Weights of a small GPT-style language model, trained from scratch on English Wikipedia: vocabulary 1113, tied embeddings.
Each number is 500 + 50 x the weight over its row's rms, rounded and kept within 0 to 999. Layers, rows and columns count from 0. Numbers have three digits each. The size before them is the row's rms in percent of the matrix's.

# layer 4 attention value, 384x192, rms 0.15, rows 31-48, columns 128-191
102:497512392482596524452540492467551544519489493499427513489575497547473509498517546466412494557536468469580444463485506390511482546529515506501449545501525396501524531540506561565416536579489396
114:530527426555522357436473407469501524459488544533491491513613410501484482476455483474438567472524491554542486485585520478535468544449518498561537566397433543574544481537442513457464420508506462
092:407500435508396523442505533529475550542493529549449467504428375429548514445473590558478572476574457522447542503487568520457499432499428438521565552454444437517491497546473403543507499484518418
096:543463645555544503522521461437455490511476463500464487534583415536472439450543564446507448538473511538514465481467473633537425533523469557439453486539579469523467487438521557485572467532446482
107:508592551566509448481415463569479517500586473500436419506473579453467556488479534427521502449474482495469503574548385513561518454534445462406471448556486511402526445514521516421512489484424460
105:528497503525579405521454466482501439550509526469512490461555455575506553502484468487506444465490515554474513394553505473497528503471489572476513510489490559457502413532457448442469477492523458
105:591527450526477497400511488472553488509521509424509554487539512529497449447531528541599559466505429524526631534488437488420516382451480497450544477479519517444555499517500481614512444413545471
100:568500560482523535547436534576513545577597469440474605522547554515438471507513460470583546447500454494500486528538510478404489450604479434512440456458501512543548528459564496518530541485488564
094:480491445446431573538500511483559534488530386544513548476464518480386458598464452509502645543460503423517429487441475435466496478511575586543460512519509525546372491578522495455468451554529484
093:473410497471528497412570519497567475525574560437477532477526487504473527481495488545463490485537568459609508539405533500541523518547524418538420543494538501535506505559555394424422526596537485
099:545499570535479495499581487531532498449486486468515471537531497549445536507530470476529570505478561582498476390482544606457529496445530569555559420532434600538483564513433577468545547504526612
096:598476520496487465418498538482433566431582503477612533468555580508610498471529463495535619596555501597573429520560513494531482555543485554515561496477447499584449558447503586514495456506407482
094:494403506515461498459532477456350439622476533466573444448416501445498443506511426552517540536416516524449475569558586465468554506462540590485499555453465452523494503527533500496467462529617498
105:434494465609495553427616489544542499558516504555503403455470592407536456463422491463502511465484525481421569446469425462485552512500499465428414462523543474481500477519479437462437477500461478
113:558540441480508447493453538516491489396519480491486538521562410505495394536538463449519577476502550521570510554461518470455536553438492487594486546457398468630492486554418349539575461536393526
100:513588595504518571498532522485442512531582595598435442540441483511495495545431520568516421557442526533471443545432508422554507532471484437529471499501536427528544507520424534450447541543443505
106:491507521531464557529509522563545518393450560566454484470479515502603437465511476512384503434490452461552519441569477490532494579491487371491396441525510517477470563489504539502439497511494568
096:513422528579541508445509482506475505431456468517455526395487466496490506541516492535467470562542462478469417409594499513431399447583530489472559477434455457558507547458483502549509477422501493
# layer 4 attention output (transposed), 384x192, rms 0.129, rows 31-48, columns 128-191
098:522463513467441504533434546468436529527492455479488516517405441525495563470484476478565587502482497441428451503480550571468512573520491522452444504574454488551489499494519480501714462467443538
114:497490577408518452539518562538529529564471504548466476541477586522518491509553494513539461482470492451505547552466530580564493402528547524471535477513450425429514488525464573551496487520583498
099:580485509460570517531514574550605408451482451476576476480531514533424544571554380492534371509515550527507522414490541441541522456451430440565542539580552618512527508541530569515526598459507549
098:458489463472413452534474488539468516418423489585564563478503532388467517451497476527558533561491485432536563510538591423434455436476493522542514531513456554406552449422494468588441516416456468
101:534432489496467504513545416464518440487433566537579499449485484495488456500472483586459356568448486563525479411479535507487390460496502514553557489467489475586425490514574448565450481381485426
111:423568555538396569508435437473400558422496414531433585500471557521483448440610439585491552514523506448436478562524493556442450481499634504570468548506465478438457479484439581460445458509500477
096:497557573502470547533441528414437482490516498480526443518406494426520587621505529508506539505478490508545485480475446521582433605516443496493422510488506500515554471525474431323520571533493473
098:525602491491396525483501546350408389490484469481539444439544404553509577565547535447478475467456569500530535578509585551562556441437499525521466461530523516551493520467524512466565413465520484
094:411529528483502552430567536487531456476469548439533490562548487509587567490551634475396466503575411457413505502538484470540517442497482510413435514492439502562614525466560520544562493460424564
102:459576462492509491533472514553445446533452469521421475462424427485499552541596479457449507512554523545434404501499468474420554476473473530420509367479443420507506512394618581542566463446545504
096:544579517426487542459530573581470470536481434622456549436557581437426444507487604478515406481429445395529484500523483476506484541490476460432409545425495488435564467479488567466519569526534453
100:470474577488582479502518480447434465518434416548463553521554535444431459547471515484517442516460580466499470522386490630583476517445509566459427510499476498434522517502524466481479603492585467
097:476534470546556649651422528471597497491533480586440460493517512459530542583520592432461514510616449492497440484528418510534460576475589476512565451484523510524517483501386508567490473577487508
095:474552539546509423443465419584572429445446530475520574477476453553482552610507450511462477518484501490485475471519523582493463489639414531504476506508427532492411490521572515544536509462393463
106:448519642428462546496454533560532494490483519447474472537479585435494572473575559455462512582442484396493493528502544529508479426649581512469426472510494477503428503514550554405373588574569431
099:443405534475537388475533451515546506610467536467548511532455567645536562535546499445483580384520504524495540461601564542393493527483553498498569551495492525498518532571525573486558441522482525
106:561487487518459440459505448376443496563554503383535501569451467559463521581481457447572462526500493528504577522489516503419502491580489564546589542528473458490497465488496439502565519463396465
104:489537411442515565503325536485525507529491490571541507561443478475469441470426484545507497420488567483516588520438501546462511538453528487576497511592550476412560522421471465493475490486537470
# layer 4 attention query, 384x192, rms 0.185, rows 32-63, columns 128-191
104:554406538516510483526452535605515374491496501512444491580496461493497462499542505419535488438444564522498462444493457416481446512442483500452387479556426408504515486515503519476453455574524509
107:494475546541479599522434575480571464521548506548480475490486528562568460492470473545488508545551402457473474413422522592591466526446512544590473508580541426373463541552497605410583514513472411
107:545444456448494491523430420498492523447524464555540464473511495545512490534481566534447492508520480566526516552553504550523465492507517485533544469498385608426581455568406450536472497559540529
103:429423553572504493603521526401511416570567527531472482441492474481486460457428481510557456539510534531555520522483562491588546477520567569543458507486512505494526517531552498534492493499549555
100:538500456465499452537507495578558414463552469523581567566465585423415547427557487480549526468492548537510539638525488432488449539415448503524466494538463407481511533433613386557398537482455503
098:517591512447539482545599450422488608562460472483516447511505514510470474522577540519431553524458427513460511493575538543487499517434490412391443502543552507491423589558441487448469503484459484
109:483512501540502559556455480560501521443529482528453522565459493521504450504515493586480503511573489579501558479518529474544515540561542461472522487463485516535522522460484588443494491427533463
102:522466470543561446500515561508477521518506521565517489497505560491539516415505533410459426474545447462441459462488458432435471422456474357538538487532418522478573508502422534401522479430561469
105:498567522538444548437519477549591504486528494414588516502525504463505442408549530438409469511468466571513501603437386480500557561528514513547481408480499520579605411503601512480499520567440485
107:489488561555572516580571520582479487452551444451516508479502501510642528476484469503500471580494442575565517513490451432429518569547521533550525457446446467472479571534531431464461499521464500
109:508466516522560496427550531573541463539430523488477495487499422557608450461509554522523468421444385489555448503505501472594511483570549496469464508503512421514429446444441453497480510459477411
107:542521409588500541537484522460567485506518527457548557553531504472465477542524446518558534538486477548481429520498426521532488421474596468555467458474544455495480524502459491507586567572489583
110:500531529532487515499577464509485515416526548450492540525502554545513537476522493530575549534456509450476481414455449489521563521554434551414543533448465445550460508530584449448543431532533516
109:472476524512510521531415440456485529532518500444473439576450464510533510510537449454531539538538472505415516529519599479444518377570529550468567426622490511481538581506600478494509525526489476
111:502486534514473473460523451492537469542540486477463506510455472484626454434454486500519554565513518506483491504456445529451361595420594567438504434461471399371466465440515488505430435524428519
108:420582429524518446456479588489503503489531553439468537592413480500573529457464573526597515420599465552396465503416548467504485484502564452456583501614461544502450444555386546569430510590432529
104:491508517444416552612466517523458479480424535521532584460559510490481472596542511484486485534484515457484499501428526497549449531472494411520501486531582496545420517589571460425494369424509542
107:527499537511537558552458478365400498487483501481547501482483488483512498539546470612398381498546472477470502565397463466562556592560435543491407567542485464524476478503563507561550507463501498
106:594524534447531596475460472439460539512401391483565435441513493416404580436518515544535530488601421461556517483512568479403507398571512504461476578461496459533604455485494610516480492491526490
105:509531405482557506481580445475523491544486406387482567445510513519534458511487464457484481457498376427454498516546600450523585486474437516533515520522528506494559480520442492422571595462476511
111:433541418511531479448372482416492601568500507589557508469404503406460538516536446503489555501580506464424610533546518441471535474487417553474475517514448474544535530503496545460546487509454472
108:430598421521528504453581518447519451533483423400517453485555418520585467558481494495549570464601583455527447397455397482508491471548462497529467455518479513598432519538458498462579644421463538
110:420464504569568547471560405506441449450470461506515531509484531529491436483542562498511428554517487537492549487478489565478471514493506556462429446606498522500497503527522450612396387546594506
111:472506526448510535570464586519509524528555493526459453571477497454530440473494470451540525530463486491506564508571530545516550454536408424434482528502453485601426429464484523510408534437527521
109:476468571517505462483461490510505516577459432620506506545429568457467524397573494495514444528529497489505455389472455494513522509503488423561449521457469561487409493401470588478518484478553484
111:530487518558491615446382477482430449545444443427473496567492638455602481457509567500530575404498515510480429517515537524584530609493546574480428531493507526493455541537555484469533449516476517
108:470502561517438486511501507539498483478538366538542489483436464475503467376478482514444483528528470524539340538674542534452536458475477452502586472540525488532462499461494524471571546573625552
111:503559477500490499558520520453501439559535637521404558493510428504529527438465568504538521505547524546589520538560573486536487474489432431422566520509502482568507571593469509495429466482516530
103:454575544482431598529510421536442466479502598478478498501431441484578434507399509497487511470428458534559481530387537556472523505473488530566514593536558451421557533574509429459465461514512490
112:496540487463474498492480391455485380520520468497573515449502471475540526482594491457480455521644568482500493547454487509471478530559431513375603527480591499461549503402497552472521525495495508
105:461552534488559452510573535559514531482476446526451484470477525631492478475517443529444462432589569446472537488514567476532623443486440517468478412446583499449517608467449542378401482563577481
099:459548509468492506535512470551546465530564508469486404577495538445411621397548488478501439532518463528540429452514486564497505408489494540553539383499437478413439608445472457475444450500608518
# layer 4 attention key, 384x192, rms 0.177, rows 32-63, columns 128-191
101:434447479451476504483525506548564542464567526452442425502439401467490528507482525424480481529543471566516563520553460478497487532459530425474509583559547521481509405532462598380422392514553538
107:424525541583511543522453514455490485483537460436487525506437446548518525500429435494458464410499590511531470464587525540558516508527524410450487518538380461557483567524476478531531501447487480
114:550525451468498484499484474464569469507446500511559529499502512429427498625438475440468529588494588528500514542504555502559447450510480400479531444546544490414505501452577489574499504427583496
103:521464498511517511519477433475535577452505471472529471520530499435471518526505522484471510512515432439390418462497461506536458542533559558526532428464490459378543493500543523527506548479424477
096:559571547579485459518520537517464453482565472489513463543465448567459476535434577457535532559555455571466464597552487484450543515474423500418516498522555486486529428604561574476572552508433591
102:505559553472562523505461415549546517473491423491462457556493552476470484493494497511503574546477432593516548449409557601504514445566542471485474589447479524584520570512571518511462513474537544
111:540522452521538410458498473537553494524513450490536505558472546504476489564573389462554490519524483536538491526398507466538470454547509530452453514425572496509467590548433451467478582534492599
104:546511562427509532549520535519524518515485556417579562474458526507517414535572438593480557561494506450405456489387513501473531510485446495451413522579471590587553545441531454500478446447477474
106:538454482620474574451462514465513410533479518537527460469508518451490474469517484429469488583583559475542478526556579489477505480534539484601515561530533412441618495556435557530515524525469560
109:567483469502593529540564528511473517472552487441511501465418531457553494533508458485506608514498498511392515457464404501573463379539495420605487560428516404489540433521439501503466534507536535
109:573555523481577516575586532475467510574465483509488466535453472499618455458545509469504513478440439500527359427487513581448471513542573483634493571482495494440518459420550606457514519489563463
104:437386496575429519499460474441453515541461490504501574463437459517467537471579513556528396434604512502473506401430578527552621523439433514525434535560467451422538457457490500512519457460392590
106:480454433401498482453520462542562511576473420438508473485492479438592433495429511419477467538568435460521504501547477540448518486415495469486537378373465445518448547500423524491460537595536502
105:402447446576506431508460507460553454507486501498487501460535398494513543463527509480534550509441558533538554498528478571493445540490421449538448499432483424496524457527439501441510433420541504
108:493465506538495593510558501478430486562523465497477448512537544488525491456490495462376422484454392474473522554497556513588506589461436449488507518519476530446543514466536592390520537463461493
111:470503525491507445521485587496481484539479415523501491414516579426531414472489452525531600543502441484494507396477558509487624491420624530537499490511568482440435449392566504492538549469459487
108:495475389539524446422477484552528467498381436495522504504495505503595495545500436525416478612447526363545549555521591497572456504517482540426572532509525569561475479529469408504497445532488472
110:474506422544463529518478598387612569497604504556545501565501459542576493589494516521621436463453331542508487516556488479585531448490514466541468472496545496463570568501450536595484490563603582
108:474508488524436493434394483403567598491501494548410478491502507511496451464513505600542537480571420494505580519478479540486502466511552496448494566483480562551474549509462526510498425553515574
114:532558522532435452507459539543593487485501443525440513519484488474496420452546571469530579550557473479503457562495514507480494550580483535455577510510353518478473514413526489558436543538455523
101:452490498530621449457489534582537558458492474501430505540582531497510590428520505470470504507460506461448459545530515448524497500538533545461551511521564573507483474509508504466503567544502434
111:469488523517438498533485546490512591488486426501509599424478538476422451494478607470560424559480523489484545560499450489490536458544468539462453529528522508492535524508510415546483473508484492
116:468571605489515467451487525470404530524519578477536552507507440470504491591502515497511485657481495563468517457445458494531498528423517455542539452459458536462506493503536564461383443598479528
113:464437505398541542593470454517472523532475437504515556528497536551517502487511460516491487489369492615393520429474463688533485486552473504391477498504419502463353492538377581549513488479501486
111:483475621498541560557491491481586509458555539554615506552477545461550538414637479548509523446529503534470519546476457497418388458441457525543508553451460553452456535467481502482490498435531400
111:567414517465494569509519511442522391452526538527535623502485416504439447509524482493469519517545505535480436466552540510528516494584480516425531528440538414554527506604520545447516456478530507
103:539494591515466506564509501480574525491529532448479445385480463536511517480527486542454540515501527529460573483464500465403513482447524488375456501509487462541554459507575531489563557577573452
111:468427489519571599506459524518489471526442498494508497538500466448535463493634504537511455524460563504483546499528458442477397560468381493453442398460536396527532588493521490539569407529457556
110:429443433477490565396475474420525447564551543493516476491466563463526417556485497503516404550487579413465507458352420517555539518403541510551540620360556487477480477509540589551590539502511483
112:491417524400515487465537473545562531564483419502533618577404491536496484558456487403514487509424570604503498611503556511480588579442495522457548494536450471424577499567535520454467447446490501
104:528551445602517591459454470496503460527488467515527408452580580628511447492481357562421487554492514511530465427527488428552529492483479492539441436470436533542422434517504447436469492413548468
104:418485505507559526457395439534515697541554482486479480464527397469466416466501510425483533491543440499482468478448569478530469461483452519432418534550446479563597646475493487547497542466666530